config = dict(
    head_dim=32,
    d_mlp=512,
    vocab_size=8192,
    rope_base=10000.0,
    rope_fraction=1.0,
    qk_norm=False,
    init_std_qkv=0.0479,
    init_std_down=0.0,
    beta1=0.9,
    grad_clip=0.5,
    seq_len=256,
)
Each number is 500 + 40 x the weight over its row's rms, rounded and kept within 0 to 999. Layers, rows and columns count from 0. Numbers have three digits each. The size before them is the row's rms in percent of the matrix's.

# q: layer 5 attention query, 128x128, rms 0.0456, rows 0-127, columns 0-31
# k: layer 5 attention key, 32x128, rms 0.0477, rows 0-31, columns 0-31
# v: layer 5 attention value, 32x128, rms 0.0454, rows 0-31, columns 0-31
# o: layer 5 attention output (transposed), 128x128, rms 0.0819, rows 0-127, columns 0-31
# gate: layer 5 MLP gate, 512x128, rms 0.0716, rows 0-13, columns 0-31
# up: layer 5 MLP up, 512x128, rms 0.0761, rows 0-12, columns 0-31
# down: layer 5 MLP down (transposed), 512x128, rms 0.0687, rows 0-12, columns 0-31
q0 126:516456447476484491572459514536589503458487472472521563545490434521531550504477493500548489535500
q32 070:470453504530498520575524515462596522491513494487573533546464519515504499485512483488531486528446
q64 036:432487457515536413511464482545572492461491455464489479508462507550498493463510549553441480454508
q96 178:558512436537450493554500506443554520471530477470598576557465544532528466469523488474545515558426
k0 073:452491527437494437477465537522495577587533516519499474493454488426500463506531514447503474515530
q1 137:553487438486475508546464508491557533443505494485560558532509468580504544483486455532547482527481
q33 054:488472418530440522524501453571476539526521425466495556511378540463390502480543461445434523491520
q65 035:430515516515517453505526502558544527443494509498498504501420462525527463492474496493442443509504
q97 162:573519441518435500542480511488556468459530451480582563522439565544539486463537458510551564546424
k1 180:552555461511473540569476488501576464444516463486569561582454517570555555470558469505553510553444
q2 075:516543514414467520536409447509457522469497470457511438534500544501532537471530493560538468555462
q34 059:489487552490434509504493484437499516467423522514507468512540447487592566534461548579542489481480
q66 059:486427507471476431502453507414531499510486542523476464515558556514499473457468453487570575484435
q98 083:452504533484539542509481449509476557504539581478439515519542444489475548513468522426481413485515
k2 094:473463537533560469393498494514487484559468503551466479377529476436455432524474540497464566497520
q3 135:531522470433452535563477476531582509453486454523528534549510494572557567465532499530551478515484
q35 095:486502481526499555563544491457583527503532421499544574550413569510495489511564526460509500501446
q67 068:460484444465486439557486461544570573462569449463529485560453546584508525493517487515509441514502
q99 109:559523412523494461523487537457576508455500487475565559555464554494538473471516482502546525544452
k3 076:572597444466502490498490491538505518460520513511570534566471525523554551497532484471542510605471
q4 112:449443554559534496422514518503448492549488518492487473440465443451437468517458497464448491511530
q36 095:494493522510539475465483515561400465494491555495461458441542421494489468489475502502466527510546
q68 082:469467564524522585425554476474439471496493506548469483436541448439476505551495542452450524439544
q100 091:471430552532490499449495483580449497549432531531432426495467458435444517521475475529461478465558
k4 076:460473584458494484481528497454477473521507500503409440499561501451434489486485450491529472428485
q5 073:466518524539493449466463538482440516583502517513458421501498566464474502525530527487524525478497
q37 063:524461550492441470549445508471485521510453568435495435491575420492550527463419508540511457458540
q69 070:496469519520442533560527530442485539493505533482463454492551487508515481519438436486495524515473
q101 101:417523528503497533518505418485420523518535557516424454431511439521500505504475541469489504486529
k5 092:458451539514570489384508483531446505506484457520497470416536489452457445558503536513426556516563
q6 080:547531468471480467471458461446464499490424474527478478571501581475474486541511475587575533525477
q38 081:503568489471473518507503480520596540527528448516552459589448581510531508511532454630493501507485
q70 110:523485504447450474563476501453511497503477513487518470573456539496567522470517393550590481567434
q102 074:483558442463559512490474450412453578508446525511609505524495552511491486516555528516560533534430
k6 092:495475437510537452514505528521512470461530492420511520489487565526561516563546543440456526504548
q7 113:507527469455458483563468493553576559504483470483483492573512529556533555460531522553590516533453
q39 093:521555490469456528554493500490545543477489413521545536551435563548524494478587507504497510518425
q71 076:490499514477573435564531465576606588490506480494487496568485560564489530559518491565493481500525
q103 116:509567434493496535537501531448604477484511449489582550505468544559580501445540503531575561530433
k7 087:553534483506480478572460518501539485455555487491542533604454571511517508491504469475504445534452
q8 081:435501518558495523469530504556555481499521536426474534437515410467543500556526520430481454451512
q40 084:480491528595519551428530475431417504509450537520478524424507459497480491516484530466496398435533
q72 124:439436488587564483447546528510493473452560474504499500464511479522479453525465563507425486456553
q104 076:556524544485526508478535487573479506552471498489470478452532512465475529572549523545510449451549
k8 093:519467571510519510458529480475507416430526525529437495501531516477476540504483491520545537491482
q9 093:446525552539563519463525467457485509590457476479461440447473446452499477527515501494481552473519
q41 099:545511452464486481505478503486435504495448551492483494491508388462541546457503523523493518505510
q73 084:537487491528486571440484526462399431515465538523467550467538377460538425472516471472465530454482
q105 086:470479532477481479534447449490438563595463514507398501501477458463477457494497517483451458490526
k9 081:466441518513547538423496505494465451448484539477507472477591477574467520563403507484459472474530
q10 078:539526470446464512572494513399503499422471481548518503566505455498521605533487470508561454560474
q42 102:540559484409529465539443472521487522544490451504577493533428585500606549494602461520501522542517
q74 100:535501481445463510562494510519441473442515522532542484541420523503496535430572448512517512537459
q106 087:565511447446513553557516533390553455417433470511509506544481484533560506494541418466563525498453
k10 084:470458470459413455544486534505526619536521433512541546492422490521517440485476561512501464514480
q11 090:454508489499541528496454493548547489492463466442482519479422460558469585462583510518566439471510
q43 111:464514530561480531487497450500528571477492494513501460433480515508460505595496512536475429440559
q75 112:431496501525530464477491530556477512461568480452505438486535517522473485548494523562460454445562
q107 085:478548428516476548492450524569474473454461531511476459484486517518465493538516446583520493501514
k11 103:509558535452476486455521474538471413565482478558476497524578448483508500589500467535479580492495
q12 078:498507472523476568518494456485452512466451553510550491507472491536466563434530531522493463495522
q44 095:561552469443498462514501482503423524497455554509446450514487515511542555454557441517453515508515
q76 136:563560503467471551503473529489408469481484544525466465515503487471553470475550450513456489485527
q108 077:479497542543489497542564506503457530501478539571507529562470524428465512476511490478466538548571
k12 123:547520488442501472541493496511564523547496486508578522544489469555524475500496508489528504533445
q13 098:568546487515479458537528557495534503477523498495434591551486513587489496535533478449483517456484
q45 104:463515543454500516485549488443555495539478446496462560520495546500471495506540442417522471512448
q77 092:495546535445495482555551497437506582484480515530514501519529546512485478518488489442497518491508
q109 106:586543496465473448512513509483540500429454510454507558530483506558506492500520455501508494540471
k13 074:458441463475408554499460524486555585567480515535520505509514422517469518531534537447470520459554
q14 085:459518545508527524460552479514490486581513507509434481497478542563492494480441522584445500450532
q46 095:496584443499503558491462435536560515515526506440488506500466560506578506542560523569429491464544
q78 089:476545439544535498471474479510475492492530446499489498514476549506492484543527530542436492488584
q110 090:483556523563481480473550456453453482480494516470508513513484582544487467468492516582359487473543
k14 113:568564494442465534564482537504529542554469475491567532570495462523519560496525456467538471522473
q15 083:521535412469491478526552467475508511523478506580479484489510519576481587516531495511477572444541
q47 114:497590463418495495529522445451502479566472497539531529521444534518537549478576495452533513526479
q79 104:553589520449440510555511493429485515491508485555504527557439538499505528450525464451520501524441
q111 092:554558478475552482481490508440501511444403523461523511506488482561551468503529444463526502505480
k15 068:500452476460408514544464573516548573511522443439580462476469477537540478539473542534471498522511
q16 174:444452587500571488406544489493472513512502498529482483430532489431507480533498514471469504474542
q48 139:484451573495519502426502471497492522501470548547415439453586464459472521526471539504490475466570
q80 145:430439520515522506413534479514517495516505540511464497459529462484451494515444565511485493460535
q112 188:476453579494532497426500519534479524527522519547443483448553522458458507536485522503449475490567
k16 052:554481531549516514470527485481508439356511574490434501450568499526486534492536478557527546483471
q17 069:471512540501535524454522470483476517528466562511492471429546493480521515533499527496461527499552
q49 069:537540541456484552472461479523476607503489508461449454506557455483516481558517483520523502526520
q81 067:495465538491473569494485428435461520541473516481538560546494475435493493468484479562474520568453
q113 079:467510533511543487436521454528448547560516597496448476434537522479525478584444543460423476456547
k17 183:532543439489440515573480494485561476462512483469575520563443522532563552444527491511566514541446
q18 112:545541420515474453491478550528493479488547482486520555571462514600519531433498467517506513539483
q50 110:496497529543516446532564506448585497518573446469546593538458563490513473510513545470484443497474
q82 089:455562428487499490510511492527542514555581410466510499524491528557502500519517577528443532464511
q114 128:526554426540486470510522518503502439492529460434568535548451629510524448466507538530516572550460
k18 124:443476557498561498419532517498433477525492539534476460398498487452449492565469548469472493458566
q19 129:486465586544485539435616479504480495558501543482445461453537456470495454504479560442442582457510
q51 111:459473539506503546490500496477545630530533475387500499481606458515510492482468568494521477487500
q83 093:421416504635573487488497518528520541492551497448469431473524490505456425582426549533489482471569
q115 107:492441588486492505493495457475442508521516572457408437446563475495479513503465574498474473443507
k19 061:525504532523507540481499474517434425468517451495511484540515479512472581478499457559493463563541
q20 099:507431491524517490480438490452544515463534471534604429501467512500536470506551476527563525524495
q52 092:540458488523544467474473537471543476502552493520556424584466540414451499492511479527503549539472
q84 093:563576529467470545514461455483492518510479462493540456562492491440495527497562501452499495480461
q116 113:448490436525508514516478473484570535550502472511574512550464505496498518491528482452567501541424
k20 103:454445467524583480417550502530416549549534509433423454440503544520485465480473557531483606363514
q21 088:497449544546515460490441527469541554486509476531527534475499486484502538492412497468510491555533
q53 116:514453492540516452465528571494508459468572486480504489494410543413465457495520491511473521543488
q85 117:494516516500494544533506530453455474531488479402522494550513452390505524486545458467524494516465
q117 102:496453541532533438469518565496561505501482512488534544505463552443487435509496518481535548548496
k21 105:529585469439501498435557472443476513553521490528491455467521503574496466464485611423490496418482
q22 079:540427522458525488426543554482475477562517489485427430526469487463487486503517489462506498430482
q54 096:516467538501511479454532501487490508580510496396443482534510535455523485504457512516459548541472
q86 142:562587551411461538553482474484450524525462459498491497526512480461531517491566478478543513511459
q118 097:468472476463540533477485481425434466561504535439431444487530490477499500498496513486477418518492
k22 094:521556437487412470501511549583514520433528495561536454483457528523530469537541482528481514531534
q23 104:466508502486505468530513493481501469483501455494468487458531530425519416521434505526476466523517
q55 109:463547468526519448549523555511442497518472502436456477424508527476466510560440530481476497476519
q87 116:505473526446510475529525580518438467474511457499459521460517523399465507473495429514495470474495
q119 108:433503538505470458549562532476489489507495506496453475450490483477457473466513471520430531439542
k23 106:526514495506493522508453501574491518516520423531592505524462553638551520531506474480533467518502
q24 092:509477518515459534549584444471540521502533581528521531466463452482474549517480536433460464556499
q56 099:485464538436487468511528483446458499460458556513440542448527474475471515416475505414524480510448
q88 093:496491515485487510496497529456474525522444567512487527478541463497534487475481451479498521512466
q120 088:519497623472472513512529480440529561455480498438451524506511535480450542533413544403517460509506
k24 092:507522443471488498528488483485437505531502513502517508510501443577483480467457532504444485582481
q25 095:496507449477522532489496487526477433428513509499583502547473554472501516431478467588494472523512
q57 096:529490499453534493493513436541443416486512462523481488538469527463473509422486506551523499469491
q89 111:490543516468453494519513486455445475473437572516435455528512457435556484471538492605510521490499
q121 090:543562529511494520508575477549488547541501457508519553549506595409507591470506532452511505532541
k25 099:532521486501525481507471505558548486506473588505488455466538506460458497467528368455514529533456
q26 085:418531491547482480539492526546525450479554486501474482506492487572504510500458477502477499503490
q58 102:470450514474484487553527506467476497451480511503539512434529466541483482476405475463515463477515
q90 087:548520443529518440529547486544512451492557479428481496510505526572472520494451477521492519441478
q122 099:474553443485466522565473492525437481473505481541484513557484468538474524482523470554484420468497
k26 092:511491562502465486445502489562437531512498473478504501525538557436420479478548508516466498562543
q27 078:468490466565463465520525522553483492508509506488441513469522503473512459495523479435478564518480
q59 099:442462545513488476541519553479546561557501521467522591464554467494450473509483519421554487503471
q91 100:472507543541567478527588518458520604533493509446529503476557465517435478545414534499507498482473
q123 074:527527564536417455518418492546513539462541518463497481500489513455476510469492565451490501454505
k27 087:512495464573563533476518502489502463494505401535514516454509475558494484512542502550424552480509
q28 075:457583516471497480475486502551509552549545441539489514539523490506560432446496483487462575492518
q60 084:439497509503483426497524524503568606552493495471537550516556539519526436565484560404521469490477
q92 130:456486493483522488504572481493587587506523466505521550518519520541466496524443594464489537511509
q124 082:521542584514510442461504483480484521597507526557497565459522457531533459491489535439470472500505
k28 093:520471535558497535506505508424528473438488489449470493500522466509516541520549548538551605435474
q29 084:506440451565506483547500494516531498452507510487534437531502459471492496465565491526584512542438
q61 086:537434438548454457538461484591491498489554546522565468535545428529465507557439407553522518442483
q93 121:533526451524492475484447495550438452476507507501520452513497509512511457514549447565503457489522
q125 106:510468387526474503598439453531468493466551493530528511594444463523451481538502441507517482491469
k29 096:460489485538548477415548515483409435589493474509513475511534523437455437473502490549420488485576
q30 099:528477508479540500526537528411567505474499454490459472584491528527523547410616444529534555483503
q62 106:575564480457499551482463483456556528432495428440493518546502518466587548471589519527519522586480
q94 083:497501441545487533536464533523506499565486507555448468537481422523536490520540513536519492509489
q126 102:514501451501510509505507524405517500484471466439529527563483501507509462491493529486500519521439
k30 093:444480487453498494415483504500453436529479581578467475440538422474491510535467464495475491491563
q31 091:517406518515522491440505502474559477429480493476544427506457582467508539443482468567530574555474
q63 099:581561460458482510459473505593478547489512503496489443502454518525529533472569527566511487531530
q95 087:509448462457448485472459550495498428533515540574455453502458488478514483434547451536547478533499
q127 081:481429457497476560470490557488595531494544469548551537529500560486496503478481525506463576579484
k31 091:504512471482536450457477500481486459507444492508499514452498482522457526491493451589573396450482
v0 101:497539488483554504515418537480517507483476461526460538540515464492464576540453525536517538520523
o0 110:477504515475548473564482548513413518468446463512566484514499539437436498479524477562533505610470
o32 086:483454505454493430528488505461434427528407550556437455555520504461430493491565456516459545546495
o64 079:579525517446467469504453492512395488491461570541491474560450474495485535535523474552430563586489
o96 118:460494475512519489554507463516459509491448533584565527498547514443391492518557482494501489565479
v1 103:546533496518512558506472501468533437548457561597462458479560463522514506566502456451465491481519
o1 099:492538509536492510479495471542528532458539479523599592515495501543479475522477574444463509524602
o33 100:421539489479519495502450479442497545527463491505538512498493489580420503493491457484510449512600
o65 109:433536435476521454473462428485454538576558467487563498552546525595391512487505504476497539446565
o97 107:520553509468491510478533510505496549449465490489590563411463430551508539461507495447509495523584
v2 091:438505531561429558485493510529519509459521540525532533497465577523510488545470474429501508534494
o2 090:450461473468497485484498475505612499487485541534540528449549533567542490494442516460456528445472
o34 076:511475416504503523520473488513641524495570515467513553476460556512489515529454495537515483488456
o66 112:455379483550513467522506561506595478498523481467572528492462521424453496533492550490530479423493
o98 085:476448454485521480487477466485661521463540519494529552532475531532529432484405541486463514489466
v3 098:472529559568500538540557442461471486464527462507524521457487490476489542487526451542451439486471
o3 114:451470480473491503475529469472603471486504599513537578553508518502425556492511521417457540411508
o35 074:487578497493551574474456472549481440506567509437570501503473469530443598483525500442529464471494
o67 093:464579435442443506461432474502528434502486488371536497468477447508499566487471512506486538594540
o99 098:495513520485562516479519536467506482510499555454496518559550537504447548454446464396476472486481
v4 101:534499511455531584509440523517489528489518471492523538500534458569557559476526509504511461462497
o4 100:469518447527527573561507501527456566510469521512457500517522464458545512498531520451520436465423
o36 093:424509461563539533508512492511501504527510454487551555562456485395506464548520584462473477499490
o68 092:427495441485547529573511492491626466551463452502494513552451471511497437517531544494525483489503
o100 117:497459438546529532496484511556418521526475472495487544533477464447438495509475536471498445455451
v5 098:505479518524509559496474412509556514492606523453500526499530459492431473526500536470434424473546
o5 096:458441496450572452475531499499532462440506470517477491520559535449459472479581529513559508514521
o37 091:537431488490512466499501529488592475422470472554448437542496559433521480477546541555510514501493
o69 097:529434495485493499509540531519489493448498488553498476478474443434539547527519519672483492511516
o101 094:479474519489579460491457484450545519530545507560484514566557556452454477516567536493537490453538
v6 095:451505472526478581529460438523435385488560542492530493534521465537476502485498454473487472423474
o6 086:509519511519473496503480566516438401542592505462506540488484514525532478524505543485552430457464
o38 102:425497531516473552489492459470413497469518540518530500483511530541513474460504481493588461439530
o70 109:457434542510565509514532484438495511456509511549563523526540582564475512471497483512516524417476
o102 105:481546525518442532471453557537347489526488480536472505525451503538554546509529512539562466404506
v7 100:531474516485585489495476504456449494507487472495456517557452454479515488573398452521526432540485
o7 109:461442488494477499487537512506483386495501526562525550501487453400458491541464484439508467491454
o39 081:453451543508504460501539476488457428543514508518500581559541486497468478529525439506461527509479
o71 088:447500610468541470517540506443526497478458512489502579575539528477520447496485512423479538551487
o103 118:482454476506531504482537548512427418487494520535537535487485479448519469530535467476514469538438
v8 115:522489464446471502528535485461447536620530549545501556488512452460406591426517503445501487443476
o8 122:503551497510479525522515474479373517511501436561485454548503475537471522520527485510469541511523
o40 094:489531519501509499539475424467424502549452478532542490548482478551457528464445539503450586542559
o72 104:553484467467487456521497445517429474535445485582511466527560517563463572464467458546469569567518
o104 129:483561555509465548510492479494361550500485455530468431509535459529491545491551461527479565492502
v9 106:435486499436496492506509554538529492512573524525526555560452514523493546447545539529529524482549
o9 098:512468489472572526501483502443513508482481459513489403538556536539458519455431504591538560523498
o41 092:606483437488517503525482506544533438503517442493487420537482532504506537478483500536528488475440
o73 098:513462499539507522522478530465402468524534479495550491551450444511498509482542533512479489471495
o105 118:491500496548542486501472453495617555518535462525508485592556584515455462480430540518504512525510
v10 107:541458539502515523473520500442526515559492510542524568452530461553425491517500435528443419468516
o10 113:489469521483585469380520541425486559541523527521485469514478574511514516439557469489585520490444
o42 087:520475488514575456478494563459550495544542449486561507584505499427462504489486538524466495519440
o74 103:476525567503444512551470542492486503503530474499486535562460447505505470508514494478438503535438
o106 123:514449524471597457397468553451516522527600497505544506542483556475478501451514516447547462518477
v11 090:547523519503535527513442457418516477470477539442492543514459458492467542443521553503504543493502
o11 103:559524469477482545552523480517467504493469514504503503511440423491490556566521541550515467494546
o43 085:559476508508422536543440473499387522489416498469508467513399483530506532507539507542466553533530
o75 089:533544551473446497490453469478409524506437541478517461517465491525494550447428487552448525565508
o107 107:579499459493460551519480468512473506488485512513509523515447427475513560559590505512456539429507
v12 095:474524510521558524473489438467476513527492470535492427504508454516471466463500534573492491532500
o12 096:506471556504507475511462528439479529493520404462527475556460484419454497538526456540538458564475
o44 094:446481533474511454522533498435496426492442490592424441560494513460474494493512457501519478471524
o76 092:477519479451500513484562491518476539573476512570461518489534543591583540551549550575558503483485
o108 109:474512522508509493546519473485473477530476474560475459526506495428374530533494470521548436506505
v13 102:470538527521537453498476591443531522494489532497471552479458537474520458490509500494510470479504
o13 112:479508512490546443596512558473666484462487455491521536497496469425516495523544479531495479496478
o45 074:462457542484524426547445507430577434494481501542520542526414475495453501520498428525517522451595
o77 101:499483478520488502490477585419460489479492512524464495488460472543465552485482435450496461444566
o109 123:461503480537550474559504546473663489466461473529536548483522490460544480572567464537519510468504
v14 097:489507528513421450500499553477493464466461478521495497466544469485447486510541457513552543541473
o14 097:490429489443526486491518511515447495471418534560534455516574555495466492435484434564553523492430
o46 069:519395495508481467423443471472438497534470540519516445530557423502504507379506427519471592504447
o78 087:577433545486485476436424470474382520452502514489512450513504487481483513437515525513448600522427
o110 114:455418499529512460469458458471494525495453546577565507540560531509460460447525469508458567524489
v15 110:450508481522484471487513426482512507618495537528494502501490509487513488505568465439490479497487
o15 124:519561540468548522498459484459520512443503446487553456504516464548551541527541538514522551511562
o47 087:572525460427494535488456435493481555478462511499496486480472568597529510514545435506549493535540
o79 089:539513459460502524441492417508478484523465575523510465504524504551516535465506439497533522557472
o111 120:516570503449512507490501497483551531445533462461544508500560516556573523530546496492503550491548
v16 103:520477507464515460514478538423500498459397521524504481461508449515438469533513555556466488541483
o16 105:516452510454502484445454549496421482586463489471488460524454522488483530479533441545588470529458
o48 099:478475514494489489500479536490379510529459474542547474536529441445460479506557459536467519511431
o80 106:467505536556458549525468512472457497470515479493553499529490475525494437507494524453442508463394
o112 104:494399505447491455428415549460510455491527492496505477523445443507546541536579492523515474504435
v17 091:518499487529468482497477467533514460484533483515558527500524495543588502494545509548463527518507
o17 105:521503495474498505447453540488614495460538486419553542480488509517561513495465569508474552534486
o49 087:531509447461481490507500461538610513495538499478478579448455529519499519527510527510485506545487
o81 097:474525441459460491439501471544536423543491484474453521477475544475489550558544506567510527485545
o113 097:545571484482504551521502510534610540501519512435529552455528531525545527476422537533501504544456
v18 094:485576518521523519494513510608475529534513451537542488527498553460559523519453445479491500431509
o18 089:472507558519565456504541531551540529472504492521549546526512535446452477479469563473487507544442
o50 081:502502448528516488507483410505550423499506503544419495522503531454520482531542475488490508510423
o82 104:574529498496454500498478489541447459499461516488447487496494476437538501509551491529485548567508
o114 105:476581484547589511499527454517538518501483553585559583549568577487423454501472511448476510531467
v19 086:468493438523509511482573502420450412584573562507512435448502548529516529581486539437518522459507
o19 097:514571491515408521460528439536492480574474530489512576500486513566498477527474531422453485403586
o51 086:473574520494531509473478482486521591532486480451533531474535465601455502504472555469466501433549
o83 088:449538471523576456488497510459572536556514430504535468462539558536440483516485534478509445428549
o115 089:493571529467454531496550536480484493532473485442480524507479483614573491517445520466503527410535
v20 096:483522475530466466498594449484511486438452537529462567547484544483474486428511525532505556515487
o20 107:493471499480487508514510454472590437466460484553478446519514471514570526555524497566448624428507
o52 082:571480448457470467502498514552551431487527472481531526505418511524556520506501501493522511537431
o84 103:495453428429414477525493466470489475479510539525474484525498423542529546500494496536528473518384
o116 096:492508516487565425505464493490612488530508440471502455559540537532606463530499529515423555485520
v21 097:490526489562553457485503496495513516439545545482446485474464587513486563453532515499581566468488
o21 101:577485458491506545526606469503496434483474561446454494493608507529524534537432521509441550433514
o53 083:573479491486445514514513536530385402489547515419489472532485546489508582529426557538479503467483
o85 088:483441464529425480538485534445444483489549535493553510520520544558541514510466541543450455505488
o117 113:549451500487525466519528476498547418468494488447475456556544581496487519536393548491469528476507
v22 096:518475551431515489492413467462520496460421525510581481518503526603555484493527575461481469462499
o22 094:540453524464580485500498494517541549463543462475528495520495543517489539508536492514617480553490
o54 083:578444548482516436476503517517527488474560510506515459458546452518508480491500554525515520534448
o86 103:545462512529474518481480549511469473470510531484459470457474407489586479478541534526512476541391
o118 107:532467470496584473467422455493526524481565477503551536537492528540493544493501496505566493521536
v23 095:508503501546511491516489491537433502554528437388521492481537448517529512454522515483517486442485
o23 105:521559481531535551538532450527403532534498487454526518516581511545400494493456553456494488478493
o55 082:567549505461536523568540469512433523535501544499438432509601484549466548488490498483499512463377
o87 089:518648497508505493491484420503474543550503485444531434498519495600539511499525507440450503575536
o119 109:557531487506497562540512435515432490547512528446497501491619541506424512486436503455506468504447
v24 109:514490531493511410477525513559500477549572490405514517501553571453483483477620475496489457541475
o24 110:525472500501496462446517547420586464523508519531415425564561534475545500530550433453508525469427
o56 092:581499503535479489543518526523537480496509508464526436541552467416629483478501583529499477545424
o88 101:493521469508467437581510459512510517566459470533505485507522486460538553505509538575446542590520
o120 108:569503540513510465486493537451541503552480520450436458599591524471529464450503493500491488550481
v25 091:496526508445549443523491528447491485497499414501463520513479483470455505411495559477500494527512
o25 097:522526509506506540597433477474409486481506420513508428525519478466410533472532506589506534584483
o57 080:492545508494441436473505498477501428511499507513482473536502533446459493483518483541501554537503
o89 072:533425473491478477508470566576472405490509549429547460493454464614499505496490539516513534485436
o121 116:524485506529466524582452472508465498523516417525482444497504485423396536523506468576544519487509
v26 098:504451488478472566456506418574505543489471462590504463492542451535548549448543499535510503465474
o26 118:551420487499579548504533540479478525430578445518564455473526520452515473476517515495579522498443
o58 086:480380492512449548543534577522484455426556503510531525472522479447479522456480535509541479447445
o90 077:498391455510463522471521497544476512515518505495396505421548434481529489569525519512541508500481
o122 112:552476487494560521454543478488459489495547515519561481451562540500456528468478518416557482550487
v27 097:494499476450533534495417572461514489545502510535438504438466466497514562512467555463486466449535
o27 086:497570440547556529558507496482403458495516420481555527508523522453470510539524462500594442514528
o59 090:435506514528536514500509536490478504518502512472553508517522579468461497558531416522507523482598
o91 117:485495541590569514511485563487518555493526507469586532500548544523462481486492515412502470429551
o123 104:464492485487510523557526488460434473448498449544583505474462482460532545565588435516547534438605
v28 107:478454453427500503468539509544481421551572503542485467508448429530484573484438481598487484555464
o28 104:493509490530438481456489503438425399498536513553498462464423490479494469486471484536498505559486
o60 088:468566504535457506417500526534401479529505542514532500439474512530486453461497494512544461513526
o92 095:503539493539633465454544443516547498532511467527542561566535550547431455476495512483543462506515
o124 122:495529528515398475480497560508364439510477477531473453451404462502513524475503513550517500564513
v29 101:424475422516469522510519522402588474420515551451468521504479450462602532493475531503482567465489
o29 113:503426466465510477490494474567497424496482514525474484455430478488558526455490536543452520471497
o61 084:612449464465450503495487529571524448430530497476538468495508517500546511511496520588491516545502
o93 086:519436492549460533513531533521529461447566471544525484499451506490539509504479469516560384473469
o125 114:481429479459480457461484475530533443479494492525483479492429493511572494495531514562443550440498
v30 103:482558483614527546476565465471512485447487556473475470477481493517447477485497586576481505575520
o30 107:463483536426454484539497550511584404535460558446402469468404449501506534538524479536477435389522
o62 083:409495449526475528488481506531561550457515511510533505437429479574458480543575500484510518468552
o94 115:497458538522524538528429545501597547451518525468529492485445506446460447512511539446501500477420
o126 112:464516497470485478527536473501527448540465547524368459526429461534472555576575444489444478425532
v31 117:495509505394481524504494540531524540566422527455517538519503437484486412475467564424485432461497
o31 128:468573479572483534545444518540564546576515406501469539548529494498507442500531510477482480556462
o63 091:421518498543515552585530493474577560495457501480471540472585498542461515560447530555441531469532
o95 087:465448512559528508495502524512534542477512455519511537479559504508440523555484490545540464457512
o127 124:466487467558437551554446532499568558521480394501450534497504421503519475523538532528514489488475
gate0 114:458483496471535470432579439551478500479459528465520494504530514494452448507408517490483532399524
up0 117:492436497454443418464448564436480462462468520472547539467503551468476521478480495498516500561495
down0 117:523506553483497497527432469501453473505494472420584430493456500488519565516537500415484483530460
gate1 104:462504448474550468513443480577497550512496544430487559504539539492486496549437546514447490511496
up1 095:513507497515564433434467507532590541469489461504550461512526588454557529555428558441471503511583
down1 102:475503456550475507558498535467447413551514488404509473476528460539539545470516490468489537539568
gate2 096:485457502543513528493480594537445411451518532419506487412495460453494510521518557552495489491452
up2 080:548534562405503486555500464547510535528510523612508495547470534564503443451510449461504480502549
down2 091:435487545500486500446438528520412478463525552424466503432481524488480471589503471521485508489530
gate3 108:476490521442491450517561476493462520551496509479518454482557476497436467603495461455464491488532
up3 114:525474541533546547463439504487505496446563492494465523499407509482554545437504509529577460500443
down3 117:411461553495489542482530528442533476442489511527392486481514438575557488527486578495422498485527
gate4 112:482406532485543445520522477492457484477524493594475480528501564445426454511418493472451455571511
up4 119:505463448506466485503427527562470470480435487525515501518512534583514499568532525517503542447505
down4 114:542486516509508513408538525461484498459564472541504456466419588513511443486545553465529530475500
gate5 120:492465491510525488492483560518439410541528568505462498418507510479511443549493488480543513523486
up5 140:520507558517451531478502422494522563437496422467529515571488488462492514447470498548457469451484
down5 116:474440457399565472528550457527431513425539482520507524477528543503410532510484481562473549502545
gate6 109:488524485549477485493544618547470537556521469467534489475471500440486516513450484462419548427474
up6 098:504479503514523422551444482556576486472501495465473459532512446547509522515488526475538540473469
down6 107:507455469465465511430507460513505507539472483557509507401507581463534496516478561464487534533575
gate7 107:433524515500538476476455437513498562474550502448533516491541521509490513506513497488566536462482
up7 102:411558485554539469503468450510480527516521500528528489562545549504502495527533422550580554489481
down7 110:501499514487425516485456480561526476467522466477523422475495487523492577480437518555585509452419
gate8 120:499517463446536551486506432482461461519438453590488505490565512510492572493503554462490539513534
up8 124:488498450433544536509486450501442563542449560511495521499507520513493492450437528475432536530516
down8 123:483541500512533506497485479472567491507449468487474528521581547516479588540529491386469485518523
gate9 118:430470558474545492467547580437473470487423548484500433470537469506489497488458493543453564460530
up9 143:531534483548460509456475436532531493487564473511504497488494486524528479551506587468521468540510
down9 127:445448470502547519487494493470552519554514529520444483430514484537430511477478484434458540472470
gate10 043:447540506504529512509511470469498563517468477486468394503575490424458498431501536505506500481532
up10 041:504546440482451548487492504562492561511457496459596436523514517492466531441455558527472565439485
down10 036:511518457484479562532424463486468519532472540511472548498527493443537526522496460501532522488519
gate11 027:494461541516513492481560516511455495470529528518433414425533521443464469498510553500550399445540
up11 020:524562506478482544461544491575428501471456507462495461552510457477514536474507515471551506501436
down11 012:498436511529461452492528525535530499524623477457461529548459469519442484524401551467517523501477
gate12 104:531498498493515506531536544528520502510507500591421521484456496515519460504500531450499508439505
up12 099:485528469493558515498396597428471479532424521457507504473470476493507539472447486494404558535507
down12 104:464513520583463596418547458534493490486553535490500440512569535515521447465520520497475520510395
gate13 111:502507517558505563483513417476510554479431483448508465481578456537471495486540602489411562484472